{
  "num_attention_heads": 3,
  "head_dim": 64,
  "intermediate_size": 384,
  "vocab_size": 2048,
  "norm_place": "peri",
  "norm_eps": 1e-06,
  "init_std_up": 0.0431,
  "max_steps": 11384,
  "dataset": "wikipedia_en"
}
Each number is 500 + 25 x the weight over its row's rms, rounded and kept within 0 to 999. Layers, rows and columns count from 0. Numbers have three digits each. The size before them is the row's rms in percent of the matrix's.

# o: layer 5 attention output (transposed), 192x128, rms 0.0983, rows 23-63,87-127,151-191, columns 64-127
# v: layer 5 attention value, 64x128, rms 0.101, rows 24-63, columns 64-127
# gate: layer 5 MLP gate, 384x128, rms 0.0866, rows 0-12, columns 64-127
# up: layer 5 MLP up, 384x128, rms 0.0874, rows 0-11, columns 64-127
# down: layer 5 MLP down (transposed), 384x128, rms 0.105, rows 0-11, columns 64-127
o23 087:473500498536469485475444506506470554510488517496502512520546476534488468443521494490481481494545457501519510523498538518493566485508512525518486484511481505467516506497508475489458498487557493
o87 085:493555528509529532496505499459539479491518464531501482481461523490489511516532492517517519540485539529499496479559434500486463523551492474501501483498495485506450494467539511503538504529518500
o151 118:486566539505520514477512487481528511483514481526486477466478492504480519523516475530525503543481527531506496491540445489491456525538498502495488502473505480528463475437544522529541486537516484
v24 101:508493571486462536526498446501492490478499497504504514504532498473511529502487527487525496463488497506499554525513525494518475480540547497475457489447521477525498524484453496480490511506496485
o24 114:490499505497495494518476490491514517512502505515503532472483509508487493488505507485492488501497482527511489499487507471505502505506475509521534583509547491484561515476511467489488502476517508
o88 076:508478539483487528494486475501499480471491501497504483496490504473518526483508502487515516463490514506495538520529502533515452458542535477516467499473556493503536526462478491489501495497519497
o152 112:525467523481472510504486486523496494474502502505522494528496533500524533512489500462510485481469531514493532518521484520503441491539540489517443466453537505493475506514476518465471502501498515
v25 104:502537502489513590512509458507494496521502490599495513516494448520513493506511506502479505506498466486520565502483494499461483509476544509495444527511482532502539511520488512507517473481522490
o25 067:488499501497496496452533544497512491502484517487514484509483544462480522500497499513493509488461493508522509508511464500499532515509512541490516572497513502511544484490535482495479496502540516
o89 096:502559466505537582479497453511479492493490484548498490511519479520488479482501537481475511492486512488523533514492507528489481498466530534508467540506468535493545511506476481508528492453507515
o153 126:515555479524511572495481462507497473511478493559493495504517473540501464478495529486474493502525474477513539501476484533475479485480513515473460488525487523513519510531496497504517473460497491
v26 104:533492509484480496464527534497486483461525537514533499480510513506517499499506520497505470488498499516498485518529452509439521524461487474510465509531534506509496468480481514492473448456508491
o26 128:518510500490495503497480507495509465517501512484513506523510514511518506504514481489485510487533509483498496497491523495532492496463491492477511484521464513506489517571508531490516490499485491
o90 091:520469503481484509487513505532485500494531510501560493511492501558507504517496517506482498494512491507493508517513474509445528514471505463510488449547497531487460494558474529499490452465466475
o154 112:499481509472484513470509518505473514479520512524542480480468489512492530499524528517500491515488491531514494510525441487441509509481511495530487488540506544502501479487475493498469453480503508
v27 099:488487501468509479485509490487557485530508560463535472459455512549499491482491470520535504486505483507491562490516537508528474498461524483501524496474542494513506487530458513443517490523502530
o27 070:512537499497513468512463520514470558474500509502485519521475515546498528493548473471469526470517510463511537495507519510522471514517475575485507494543525455528518505511529478486519488510528534
o91 093:490501500507500467481502506480546488503507561475544452497518530542506509458504499505520500507494512498491523493493537536515467529435518501497521439493497503505485494556494527502536495511523484
o155 121:451507520496488490487494519478555524530505551481525466448507523524486519471498487508546506527493510505500533506493522530510456511473510528513522513502493502491542475467470453490503506531573526
v28 099:508479507525505527483487467501547519460514470455455467502490486498453486505489472509554454506489512477516451530506443490524506424517509518503492500492490535503491536528497467505501445468478509
o28 125:471502506497500490513526502481483508508515514492490500492454500490513491514494499501505500516450509477495504481491488507500497501505507536506490562495542482513544500435490480508474501507510500
o92 085:525506508500479511508509494490529547479489499451472482490458496512472485507485485512553485495504515476512475498501468499513492478532496504480509532503518537498538505475517447537482449467487483
o156 102:533488493506478531501488483504548556473498479468499447515486471505455468464494481506558476496490525472524469503505468464540495477514464473474515476507492542509477499534526503545510423456478504
v29 098:489485521522524523543509562490488484530516470532492472505482475477579490501531479497518468469494514490464525498500455481512531460499488510537514496502503527508503518486519481493531560499505471
o29 086:488513482508465492532469487499520464501488523503484526479440511505471493453478537508502514554530519503525517510492522501498503491504515517472472551500539498508543469450469451474494531518478494
o93 092:479469528519536511518487510518464480514518500505516506539499495524592496527539483503500496432499511504471509492512503493502506474488501477513512454509451541516511491515509522480530520499530481
o157 111:493482544522533512524475520482465487516512485523513524502517482516571477517546464516495487455505514488467508499485463474486526467467504519548541469509472513527527500475500513515536531494550486
v30 098:482459460496494476462484469479493508484530519536505540512478532535506481496518520494470463440514479501547514520543500519541520465465485489483495487501467483539475526506502534504515520555496517
o30 100:517509513501527514462527496504495486480520492470514501493516517493520537459474508496498500487517468536517503473513497523485468499504488463496492480503455500482461492573502537481489501495510504
o94 086:497457503492482489485508513513522516508530512529472503497447526512496455479514503526480467467518523513546501515523489522549528461493446509472501502492490484547495523469487568532534513571504503
o158 117:483448507508505468483500499493508533493537526541486518512456512510491440489528511504472465459511496512531511509535482523544512439483465494480500504508493494512508551466495519515537519574483495
v31 098:495501486495478440574491512454489517464503456574528484520520504548477486508476488489501484495503514499449517542486478501455495504507523474539516488493510490476505474526477530482497490460496493
o31 083:538518521493513523501479491472506470523496503480488521530483504486509540493488505495513504491527503502492485493523508523514525513479507457467525434528481522507468499541504503510505473480481488
o95 093:544501481502513452530471506481507514475504478548517492524510501556466466526482511514504465495484527494474516544461491511496511502474512504523495463500509491501471487528474546504511486470485491
o159 116:476511480517524481533481515486497517463509488543490499488470496542449471511464514521497486506500515509479495553488490500458497509513504463567505497489505492491519467513478495503534506469474498
v32 103:511519480450474507514519546489492486478507515508511489507488517538513523508509527528513494506491513524451527539489502527489492515476486477513511512507502541491516490504450483542500508514456523
o32 075:480462500540478461492489451536534500534471476499504488510496496486508455499469483485477518513517491529494521510475483514490496491477522521469519480484560476496477522551512514493458506484545499
o96 093:495538479456507510503503513502518492481524516488522498508485527518486504512504528520499479506512503500452528535479486505515517484514501498518532538538532528483535498475461469537505511502462531
o160 111:507513483465508508491502520512496476491513510485517487540502511553515514502517528475495494484526514499465514530475513551509498504515488487498535495535484526491468473526459537548534508510460520
v33 098:501497519479474500464526507517496502519464493506498470498503485509582491522497479507494462459495506490493532496526478505494511519500522519481530497471500526512490492529519507558482477482507455
o33 081:537531491508525476517473492514489476499497505512503494482467508486501487474471498530524513515488511462519491503488514505506489456454522476456467468532471442482489486486457526527509509488479494
o97 089:468486532490484513470520511509499465538479479487488507530483489539540485525506499494468444467490510488494514505517484490501503506500525482490520447493473520476488490553505486526516498490462459
o161 122:471495538505482503491517521494520495522485482494478503510481467516542488518516477484478465470477524493481512504534477476498528508507528520496537506481499536486535470518524464524509486485503469
v34 097:497526494556470553522479504478574492466541510490462454466512469539517498514503489529515515540489508492493515445541551472496520455500520477499490483543477476497513532514466508488492502503493526
o34 105:485512511488511491510530516496523501508490492487506494503466495467491502509516490494519474476467454474493498525495474486496482514510504541498503545488527482506547485439483473504503485522523496
o98 089:522506495558460531488513509501544475485523504488475480487498506544528489506515495551498474513493523487476501461525522464481497513461518446465459501497510485483496514526457557489522480475512497
o162 113:525496495565460533488502501484539510471523510469452486452482490557499485549502473555506511517501511496486495466541540458501522495486520456471484530523532492487557535501473494493528511472496521
v35 100:489492475459501538474494448501485486516486506560532511472511502483479522499497494485506543495498543518529490506502536517510520471480530483533499476531478496557520473518467486537497507491493472
o35 128:504500495480511502513503497495513526519490503498505507494465508509496520463506500515492495490477488511484494498496474474503518513531493561516516571504551498477544513447497449511474502520534501
o99 097:508497479475488501479514481495473448497489527551529514494512523491498520485504497471477527481517511524515483506511499547510513506476527474498514451496458511504446484555489485513530490520494482
o163 110:526507485490470517466513464491467477504496522559516514499502505455472492470487477476491529495508520514521485509503513532496536491492522487494534491508472486522506492504497484541519498501511474
v36 102:488523515478499497503475507514467518488549507509531508480504482481471531498510513483567487480499488461471524533499465473508482523506526504536498468535506490460500549550562503533543493520479514
o36 073:515482511478508533488525489493499525512486501502509503501438523452498460488503491454489514526513497495497496496476489471534525474508544507494483556503546539516543467461501449472469493508521520
o100 112:513531510453502489516498507481480519471525513497528491470461466469481520515513511512535502484500489474489517528483489453511492488511528529514480560494540474514567521458512456515494516502508501
o164 112:525543518468512469522511514482479515455526528491543508504479435474480522510527513508559468463532491450491505528498481432511473505497519530512482525510527472491511561511537511510508520509496507
v37 098:511516480447558479495487513515473480545469521537482503519503542478515488512519474503510524536503497504514505509498466492523526480458531464487471514547522531455524492509452483493492535528475519
o37 072:496514531537453525480550500515497520508511498503476468542540506489500493449518478515482453480487452476510484539493503541510504544506502500519488437522490471496476517521521460469440511481487506
o101 101:471521508462527508520495490506501509541493501510487494490480532449510479506513498502498528525509503504512507536509492448525526474451539505476479539525516507489560492487463455501476532497525529
o165 119:480520512445541491506523483524497458555486525511491491500481529477527484504499489487522503549509530498507518543481504453503534485424523487466456533547519494480516480525451501478495527493503508
v38 094:480503479549534501536504506525460499438493520461484486497498506510500512506518521486522450496509506487488532497513487536538484522508580484524542506520523508518503524497434472482538483528524506
o38 110:512489494504511511508511486507514476502507485507513489511497489476517501520504477507496500486513508486477498500490489513478507491498495491510487422496433495509449487535508533493544475504481494
o102 096:455515491526503550505506496531485507476484494470473467468489485491502519483510518517541468490490530503490498485493490500547494497510524513513509518512562472521510507421463452492509506513542503
o166 110:455505461563508525542529516544470454484475496462461455481501503511481513493512536478555475481517541480497517495518489520544498511520553490505522483529532501516479515464443459488532489519516489
v39 101:455474576498541432529475529540473489516498529480491490485528459490502513513465513538514481478479503476561454490531514517473516492534537504548465518504455516487511509502490479499500495512481509
o39 140:501511493501501524495501493506511512510497483498508499487490506494492506477513498507501503497481493520501504511487503456504503512530499536507495576481522503493560501460500470485478483494513507
o103 104:472480530484522461504485493513501540509484511484489500472494487494497513524486503512521496481499505490526470496509501509474517488520521540519494574491540499502571490439503427504470496493501502
o167 098:470465548473496418509491498544484502516481527467487486490507484509519500530471501504523479472502525475543446496509477540479541514501526538505483524507539498495473476510491490515513496504501501
v40 102:510520554542471522548491509539486485479488480513553526497454508496478521501502440522480467518501512477585516465496504533513498468504465512516523484430497507534504494504494520485494456463506470
o40 091:493509484502521515492489474491502547481473486497483483530519489466516465501493526490514504502497479480487476529503495488470512491522486548490495505499508488501514510407496496470462492505499492
o104 093:500538524547450518567491513524503515482495488517533512501448483476487505509522470511478491522492514482536515492489509524499489498486474535534506532455540496510505511464503516490472472481553477
o168 116:488555523534449513563486513538468463488478513534510536532480513492505532519508468505452469507542512471555532486474517552512495504446468494511510470479513496504449512525492555497514468479525474
v41 102:510503482449497586524491475486497511462467554482465464483484484531511503500520481492479495455501483495514455505434494504472490478487475477476484471486553499523515508538500489526504529503504493
o41 079:503503513503499477458520511477480518494493506504481514520521503546505518487501519492491507493498473515516500507496505501493492524478516475500496458501436489510427530551485524481512499495490482
o105 105:484475480480504529499498493508481478488482533488507471512501488530532518495511491492480489475494475486510481491467507518492507507470486463484498439495461517516455501590512558516507516508487502
o169 109:472493503479490562524478474496479517484476556483515457517513485520516512514511482503484464466455473465511468465441507515473493502493488480445494471487511516525513493542494517534491532538494502
v42 097:502509491486515497502520519473532523502525487484497509495538506498540501498483555514463516558501525514502509538501491491511492461498529528522501485462520500525517495541499490450462500542490509
o42 072:566480510502502500479485498459510521499506482535510489499435500505466507510523474477515493473491498472502513513522521503480490509482486526515522541492484506504509522443522443484504489499520500
o106 095:500507498492538510519485498470533548506519509473516493483523518489493472507469530502474485553485545493507511530506519452509507481515503558534515515490536510494545494487480453485436498529496501
o170 127:480512485504534487500524526485538498492521518484505508545567502505546510506493530482439498551485543498498495512480506489518481494492504492519504432480476529515489505540475501482454519535450501
v43 098:508456507484507464504496499532482507532518473534518498502488491505553492484501514522473482522509473503473506472499523507440516527555528541501482521518525472533457563504512486477506471457489492
o43 105:511524492486532534490503504497522452491502500479500505504503516501482495483488509475505510479541514506483490503521488535491496482485498478507521469507487493489440483565499555524538512512501512
o107 084:494481498504491455518462512546504503531512489550510483497519476501533493474501489496474477528502493510465498465512548523463508527534538501512507490514528459521453527546497521528509484479512474
o171 120:474456515504498455517470482522494524538509478521525459480487476479553488486515487497475479539496495504505501469504556480476504505553510528542487521502518469517482517504488484515479477468513481
v44 097:524496484517525515519500476515511490476582497502453532505502497504471495499485454517504508425483489519497475479474491493476511502450508505516525520510475489528488469465486483451518505510470518
o44 079:482512485477517495517527500477474483522463469518498491478469478463524528517436493517494508523500454464509502529484499509496475487495493458490492505488505507499477496564507527500512542493447495
o108 087:514502479493540509516482461519490519487565530500481536509513508519456524504509461530522498445498490520506489481471515484490509533486496529529519528508485488535509465446482482494466499521477516
o172 110:543505500527537523505493463525537507475577514507507515508517502515477508514495460506511510429501488522508492470475501493499502524459504525521522496496444490525464467498472525487523485492461520
v45 104:488515513535515486481502484483481502547522547539527510475489452487483534499500540513541500487495495494426477460496469499502512514508516514471553475493479500549530501487494490477481487497495516
o45 079:520469505448482499498515471486518526489499479481508508488503508484483454543524490471501516464446492492508502502497505457482513486541485506507499521495535491488532522464514501508502512539504486
o109 108:524520489528506514509495481490503529511504532516514507464516470476485487492497495510532512492492503494480505481513485467496504495528502528478539554489538478519592507456484419474483498486538514
o173 108:507504484545504499519508476505504501537513556528528502468555447500511504470492509497526516489494466496450481467498473465507512521471486518463533494481484480536543498530486469449476483481512520
v46 101:525482517491494464515483483478543508474501549555482538490508506444567495523487440511524526492499500489508513489501469492529478528459520488501500466479515492464497529516492485425505503467525524
o46 081:477510518488505514516493515448502447512531465486503474498503522550517461455483508507496497491561533514481484491517523512517478499469526460511491483502507479514464503521527510528496499489510482
o110 094:517494509513510461490488495484537483483487524533495495533491514455549485495487464504507490494508500481504506468504500502530488502509528448515512452489470510487443518541512540453500488483468519
o174 115:502484504487508479514471500480541498480495517555508477496453505438530485521498451496508523493482492457515505481496505479522485501494498475506511492490495487475479529498491486437459474473473535
v47 102:447474479497474520462498523502494500478536458509478522476516487493462527496523453547529518521486489469543512495540506506463518502534511506520518489493503527506523536499481477552506492526485548
o47 131:487504502499491508509485492500511518494509500505489510476456520490505471512509494490494499498507505498504504499486497488482500505527492549501494545496514496486531477435509448500474505504530498
o111 088:464480493494507505466497522495501515485515509509498504484497499486478510511529490526500490507501491491527494492533522488468515502531505524506502556467519518502567520429445461512491490496519538
o175 110:465481487486493502443523539506484490483511515499487500494499495523480525514535474517498478512501468479540507498507534509475544499529511494502492509484501504517505532472439511508527499498495553
v48 099:471472481541488528461513493517490500506504531575499479474508504492461508506501504522486491537504454502423499485477505515514453479534486517480499538557505514480467492506499513462474563471509470
o48 073:505506510492488493503506515515486539476508504465498489502476510469502488509506491488503510466475524501521504498508519490521494497447490524471531534503492515511556500515507467523522499493533507
o112 087:466476519527475523476488499512485531522499523526492451474477506461453504488514501525505501503491494510435494486488498515513468495533474535513511551523546524480494506444491482478456539476489485
o176 106:471455528558485520456498494512490514531504513557496468500507495482461521487508502526489498514501459519426508480467502517500459504523478490509495498548512517483457511482491529461487560473458484
v49 096:494454427522482509536488513514545509494528509499456497483485513520538502502520546495526468517521527493518517508496517456509490503428450516510484512496525465493520500529506482525493526465491437
o49 070:475536536490528525510561503520497520509517511513517505521473476503485481488510481589513518493502516509500496504488505458496508471484492480480515489488536485481500498547497517502465496490511520
o113 117:502463468505511493522508509514506465495516490493491484518521516524522522486508549490503463487521490498499497506505500502511491513455484480493506438493472492514433501578506570504520501489477466
o177 103:486422443515538491518485492511531517468545465502492473486479527494543547492511565511515425517523502479501505516510509490507485518447472508542489482489539488496513504492527472519482517474475453
v50 097:493505527489523521495492522512512493487525541493541492525504494515516494503497500482516503535498461503543570502460504535483521493492521474521532474489494485476472464525511500498461538490491525
o50 068:515490473470497505507527514455536495494498514482463509497457466483518559550511521444487494493465498510485495463505493504488458504511510584514477548478509479527476509489523522494495491503446509
o114 091:474513517498487495509498509501511510506521508489553451509467513504521489531516479494529504515466468519545554501464507543496524483496520513488501503492493464505516467495529534479460529462498524
o178 117:476504514521492512480501509505488465478506510503568471522499502503521492507501495488522470522492504509529555510468490548460518496516527466480522499506490503485476485514537523475506557466491526
v51 100:513482553477498489474497498484485493470470478490472487487512485520518503497455490477488501469515533514433519499547506489553479507455513512545522519529516504508463489506507473552480499477499497
o51 091:478517506493498481491491492487508510490501510494507511529514529524501492489489499502489492500523513488501506505511519519489530502481485481479462426490456490500444491545496524488510499500513481
o115 103:512485529491485480480499502499486475464501487505490491515530487517508508490467496494493515470508527517462510480541501529533508504465511453495526448510457522519425499544479527516507506480481510
o179 100:510487555475486462472520509484472471461508498492493487484488482493507522517447494493508516470490547537454537478540491539536509520465515481522536506503489522511474497490482475532482515458475519
v52 099:512512477505532473437491471483515474491481441511525512476487492476450494491544537508487495529497539488545543497528455497472481495469475505483525507498501494524492509519456461496491486492508481
o52 087:477486529534490488520477504498486546468495515513506489494482523501499506498486511470505509484530527469470480507494516507506511484491497488524520498511538499478518482451547463536541504551501512
o116 100:502545482505520469477501507498471470513504458522524480494477513490463503493554519463475508518501531473522500473523456520499506496459474443498507430513507498508472478561481506491527506488514513
o180 115:501544489498525459445500506464511468517495463511531489511468489480471508496582523480480492521527521493549511460523433518483495483465472478514511470506533498514501496494463471482521477483546502
v53 100:506505461495491472496502470490546482492538481528484472520466532504562495491493525497507482509493541507503457505501543513494487521500509504493514502480520510521479520469499532576514526498497589
o53 086:502502528513534507507493495498498468499513516500509479490488501499488551495514505524510519457500518459507509499479491488499490496484506465496473467499493502488481499536510523512511476520498487
o117 080:507515493481474482536496483480523500488536473530478469531479538524555518501477505510517507491498515490514501500494530496493477488493515488466492467483496528518455522513507471544499520523500569
o181 106:535495472492488485533519503475529508501528477528468476523459520523575511486490506503498491508505530494495479472500515506491484515533510483484507479499490498512463512464522490532493524524512584
v54 099:502499463498520504505503484484493491537544454442550523495487486536515501527480452507535462542470505508501435480472481503475550523488522497503546501535512514523521512478495503499531547485494468
o54 084:538528505491481521477484564473509513471509502506515486439495502501514506417512517535523541506478515477513495484498518493478485536463497471507499496490559518502550484519492508499485504506506514
o118 090:478515497505507525516495488490512513544534460476521506467456518523485485498484460495524485543478492494503483485497506497477544486508513503519521554524546492509537547432514457488506532491491481
o182 112:495501473500507525515501463479517499545529455472548507509469504538513491506479466472521473521499499481498441481496535506466551492494522489512527462542511511519472533486522516516529514485494478
v55 106:482476478511548505527488566441467511476524508530491491518512499463494484496485536518497508480497478510498460466525491492481483477500515466513534482474488509480507528497503490527476499463513499
o55 093:467515503498508523477547494511512528503491492516483494441464489486522491503514508499475492503448466534503510520472517472495507511507485552490502553494553496503536518464506456481499486496529519
o119 108:475480477494524513497502534462493525484505506513495494489466511476492489509510513507512512495504513493498489487498495467485492505492495506518510562484532491493558507449510444516456495467544503
o183 114:464466454498531492508498560442485500494492513531481484528483522497507474484500528509508500487520501487497460478505476490485488535446505460500520484496505494498469504527496518518482514454540498
v56 101:510492503501477482507520528496524498495510519517508539507478467516540509490533471459507505487497535487499427511538509508445526527483482476499540518519508494498496490533505519460528486504503462
o56 116:467491483505511516489503504503495482507506494514512497502518517528533529513492511501513502521551514497499481509519513524508503502483503456522480435482454516502462500529483543494491499514484488
o120 081:515515510513493524484508529457536488483509499531520522470497493471527508479520480449532491473469525501509442537534486484445508502473483517483529506520469484499492526510488500468469493485476463
o184 119:506501490499469498478530514502532458487521487515527527512487470519533535492527479434539505495463545483509449548529494490465508506472489496497525497532486495499496512495493514465498506504476471
v57 102:491475540525463470472504548509559513481508515499520473503485495485511509483501478510466484499508488543490453552478485498503485502511459492516505506568497510481505482507467505471525466497492512
o57 074:508540466491511528498554523519491461495555509509501491518516527474520532550506485542542514492510505507502492486529520507464486502504498499464478487472480495518469496554508517488483518508506502
o121 096:487476510533493514509480507485547509472488515501506529470463499471481519477488509538476497504540494520489487550474480495502500497532487502476505554530536507461532488459478438496507470511539523
o185 113:483460497502497508480486493500550478468482511501520523509505481479497524465518514501462499493496500554496451570469485517515467513505474490475497470555522505474469494538491499486515478479519507
v58 097:509494486502502521484481533496509491516518500449533514484499558462500525489547476478441491498480484498474552525479536515526510499482561490486524460543502491478508493510480488523494473451473520
o58 076:535497485501518479484463493496500478509510530481504462485484472476518515495534497506513523530543475536500504505516484484497497498523492538494473490486459540518476514535506484488456517504534522
o122 083:524498521487496486516493492462518542559510467469508498468506540459490523480536489479451497492472493502468533554481486470533494520468556521470531492504521488522508522461502499525489480448474505
o186 123:515497507502497524506461524508498484540506475471486510468528522456517522492517492509435522474515479500491537531509516491528479509475556496466531493527505481507494513524500522524543468469459507
v59 095:484482505526494489475507459465575527548465567508498507482484496501470490522475516472512508471511482508479519467532468526490511500525519494524508448521462514579500515493522479539512474499476487
o59 070:528524500529482492498481530515498530446506494512506490506531476539520508499524505518512514533536483500476492513524511470492465481523477525518519505480478512464493503530486494473516494500505488
o123 084:486459492536518470440527470505549532516477554493537509473486481481489507510491514504504490467482509544505512481539505495476521482506484513450505494501488516583496521497533518550481464492504510
o187 104:483483506530503482459546451480510525532453564498521512489466468474497493497490517495484464466508500521492532485514468538489521475498513494467477509495494530585479530500512509529513494468474501
v60 090:511468533522481480468496511440464491487518491521524507469505524510469514515482524501524487468505506474532461499474534541528483532489496485510491531467530473475483492497506504491482496508497471
o60 085:529477475527486517536497461525544485492503514499460508494529492458542484528511510487486517505444507481497496483512480492480493500528470485554510403530500534476460465530489534533512514502475510
o124 086:528478523546495498459482534459469476500524480538526515489499527458467534515482499520530492468544515477510475507491513535522504526488494524513501500475518466475498496528503515515496487502476502
o188 114:506460515526484497473477511457466494498528494502533494483511517457452524512467503532534499478517503468512482508481512523528501505508500494500494566455526469485492507491506502497502490513469484
v61 096:528474496502478568495496541497526501507477482517495497543478536534533497490518535517461501493487493495544461471538463519528476506510536519477511508501520478499507496454497518508492506491500513
o61 086:541451502509482461532536500482507495495512492477517490519566493478508495524515486517517518481514518467506524489493505512492499470449478497502485478480459482515436515543510500501505481494481450
o125 084:517475523550493557514495545484525483502483515508498522504495548517526513485528538528466516495509489487547488456533466485506479501533515533474519496491479464526462513443489508505467507525475478
o189 116:533481523495514566498482537504550509491476500514498502509494530536522527477522542525456532486503474505529479474523472496523485512510516517493514481505496460512492495460505546509484501528490503
v62 102:498487514505483515505487525470521507499527504484523499484493459482457511521546478540509502520492501491466486515528543489508536508477555515497480486492489509480488489476485522532518531458498484
o62 108:497504495499498498501474514497513512483502501497487493509518511535479506478488532522500479504510493512498485494486488470469485512496493483528542594469500498507551507429503482488508509513527502
o126 082:467491473528482516521515532476521533499520524496494501529511482478464539517506492552501502516472489512495469480547539504482520509461549488479486476504520514466483474504495515529508508479488510
o190 112:486487481508500511528538549480515524511530506495530528497507465502460549529541486495509487515488501473470493480546507514506528504492555477502477481489519537473477482496513528554505514468492490
v63 098:509470502533528562512494529480488483509527498543474503482464507504498499516479506489506511459516524471443530503458501514472540457496473485472548498471498501472518502498487546520495457543520490
o63 070:502488509474506492492559509517489528482546524506518518518496488470513531471484532537501494487486454471514507504506514474497510516529516498530491518501494485513471478550483481511478497488451487
o127 086:495476499526535556531524514483505462497520509524477476482514468477518531486481500477508525490482524477462545522469510493453532481470489457492537497470485532467475520547492560486501465547532505
o191 121:516469503521517567554497528482483457505511492531466484474446494492506520499472492502504492489522508465461525500459483524459540488488484485465535500470533487469511524497501529492497479572535496
gate0 109:461485535472487468547463503495511494497504464478480542496496471491499528523487513509498524474519516493485550468506489463499474490482480505506514536541530543509504515493497548450520472488490515
up0 094:519516507452477544506512529451460512544489476518486495506481462506489514497515547494469464539489486436487493497484508514491436487479503498512491497525471496499517490465505497510517513516448488
down0 097:428484495488515489470470469484544481511523497483510492488521489522492495484501518507501528484527519580499473521513490487524500527495527542518488525547509509516492486478497499496559493496514553
gate1 103:479526511504497501508501490500468485463480520464476529532499560470460478482494472501503497532469490511457491520519506483460489493478527565454510504493480503506489519492543511477480499579508491
up1 096:479508472519511516524483472494523495540504454545487498461494485478504511459504506514522528452489508485514521459505455526552510541493505466471493489557482467520554522531492494546489524529525503
down1 095:521512514496469515501511530520522483504506503488511465529491494498409503529486488518536494549524503556517507458505482527499521507472501442524519483481512530528504456493539509519453459499448513
gate2 097:519495458458506517511451494535513514476493508506531480499538492489472492505523546500470465483475549482479510512531518515535508527529498515513494525477465471504430506482476489496486516473489525
up2 092:517525460510518503455517534488548448548499516479538521472471535507535498489511517532482523507479488478542522526490516485506492459503524528481499540444457433518517544502530515462534512514489539
down2 095:511469539524501485485453478511495497520500478519530473511520434495483481514520471442530512507563512534483506492479496501470540509520506500511488458574509564492548447502479486542469515519511488
gate3 100:560454499485468502524510484568489477473492531523511509482523528505499506499510447531500487538522481504542503488524512494516470497480513503538483467507524544525462492482476507510507470497503491
up3 091:488489458497487486473465509484498488501487512519464462466469531510452527536477499480499507556508516519520533528544490519490497464553469476508498464507544515507532475512493470490477500483488504
down3 094:508490485476505488539470510470498451493485520523483549469482511545506460507509495502527520511513495502487469509458536494510512482518579490517503473505466481478480515502452484507484511464541527
gate4 097:497489489500488479476551501505536461500535535531513528512462465466492510518487519531517515499498505524565518518532504507479469457450511515518494501490499504505504516488526501484491501505488488
up4 097:525504490521475517483451530509476489455517503510491489503514491509514510489458511504493477474468499494483489535496509498497509509480485515458484508480517462513502566461519500483537489492518509
down4 097:526500458560525487525511496462501516480446552476452489459473497486463508474542531464524494496525494497500508486503494469530583466491491503545502458517501516499471482490511476495496509509492524
gate5 104:528480483501478511539462481500499483512485483480490473489516497447508508499522481530505477527489516504505443485466475546517508540462509493507496502522495553464476533467469538516515516537485536
up5 098:566499477484503491511493480534532492496484490486497546555530471526498483517509486503519457509505490499451526435489482476489483466463503515509519538489527480510526485519478455487539493519458532
down5 096:480496535487510499466504495508556467515486474492496489516493508516500522495510490530487490497501538544495456560439463505481475528468510493490537509506503519440457468500514462549517512495479487
gate6 100:531519495510483508551510493542475473471508498515502537502523527485511495487525421473515505515517502528507476493542509500505473470494492485516503511505513488477497506540514517492520512517539452
up6 099:488499513478486497473494528527522484476495488509508477450520481534510501526537489501490476490508514504502493496483549516489495558452457456505461531522480493485464532489492541526526523492516482
down6 100:497519500517545502504515503510520533517510525487480484486472549508542522521480552479514501510471479474487564509507472484500495507517485529429473466492509500502484523468525514477525502474504569
gate7 100:519514520498546516497482470475514478497507472497480515501450500502488463502486506479519490495464549519540512529511465525524533495479490519511533503526536504502511524521536503479499487511528431
up7 090:523489482494561509538531521557509460493504476474510464501492498498514488574497480480499521505496481526495503503491525463516462524498529510470472532423455539535486478479521516485475516503515563
down7 093:479498514522508522522485509492491516498488499525553544547475489494489477452507513467572494499520521539509519473488492458551511535527478504472509502554517482503498533482528512474487512481523485
gate8 099:484452511492539525472467479489494551522509535507493496492519463518512509505509517506471482528549501523522525510523540516513489501509490516541518517472464505482520512500485525528496448459502455
up8 097:498535495502499518498498506493485510487523501495484494485506482482496499529508471489483487537538529518529467515534479552500525491491538483445518547516448483467527471491528517481462498550477534
down8 100:548487499498523502481482496514491508478562496538519493524516477499519498504483526508506541489481517514478473494528516457490453505473487506485490504496536498475544481492502525482497522504471475
gate9 089:502487485505506506547487531530484500482494513519491496524516509499544531504519472535487501500500504481496474518557479477488455466478495442441513481510499492535505482543464486468506458521473499
up9 096:496488486504507502496494461534467500470506494444462480518510494524471527508469492483488526487522499560543515465564522487519524447525498513500473518524555450475484531506491498484477531528492502
down9 101:474487526493513528510536515459488500502495545501507493529476508491509523496491555551501478490484490464484471507489499494556479477483476504497540491518497522515488518497515480484540550524485495
gate10 100:523494485489480509517482514497508470511484495479501510488496514466482465522497504443515436475481527506543486493491456492501445532509516519479459549519483543501529488507516507470535508487507576
up10 094:535506507491531532520495471502515489508535510503548425493492483517503474488495511509473522505466477473516477527500539523499548491497523473494530504510498471489531514479525471490521464497511450
down10 093:493537543530504473484472503511511494504469505527459556551509538510524482485501482442481512470451509520490538457495510466534478487485467512536498493453512531500517469509483506528472506508448572
gate11 095:431487491488496510473509512506456520509557516521477488538541483473492465521450515531529481503506499511498486491519490515516525516495477491530557495544485497528510498509500514496463463473503518
up11 090:520495463498508435523529518493497545544470528458506514505529532455496492499524488511495508494512537507482513491521483512527513492517543538516497485473493498460511464491502515497476478482533471
down11 090:483493493551487532501524499477472459479542512481497494485520498505493506468476444509506513495452475498508475484498490531511468456484519499513484525449509475544448498489531518551460523508546529
gate12 104:472491514465482520495496499518512503531510519503504519511490488487507468514487525464532480513521523485478474486512495486505499519507409531525461481515512529521518465485511509508505500501435502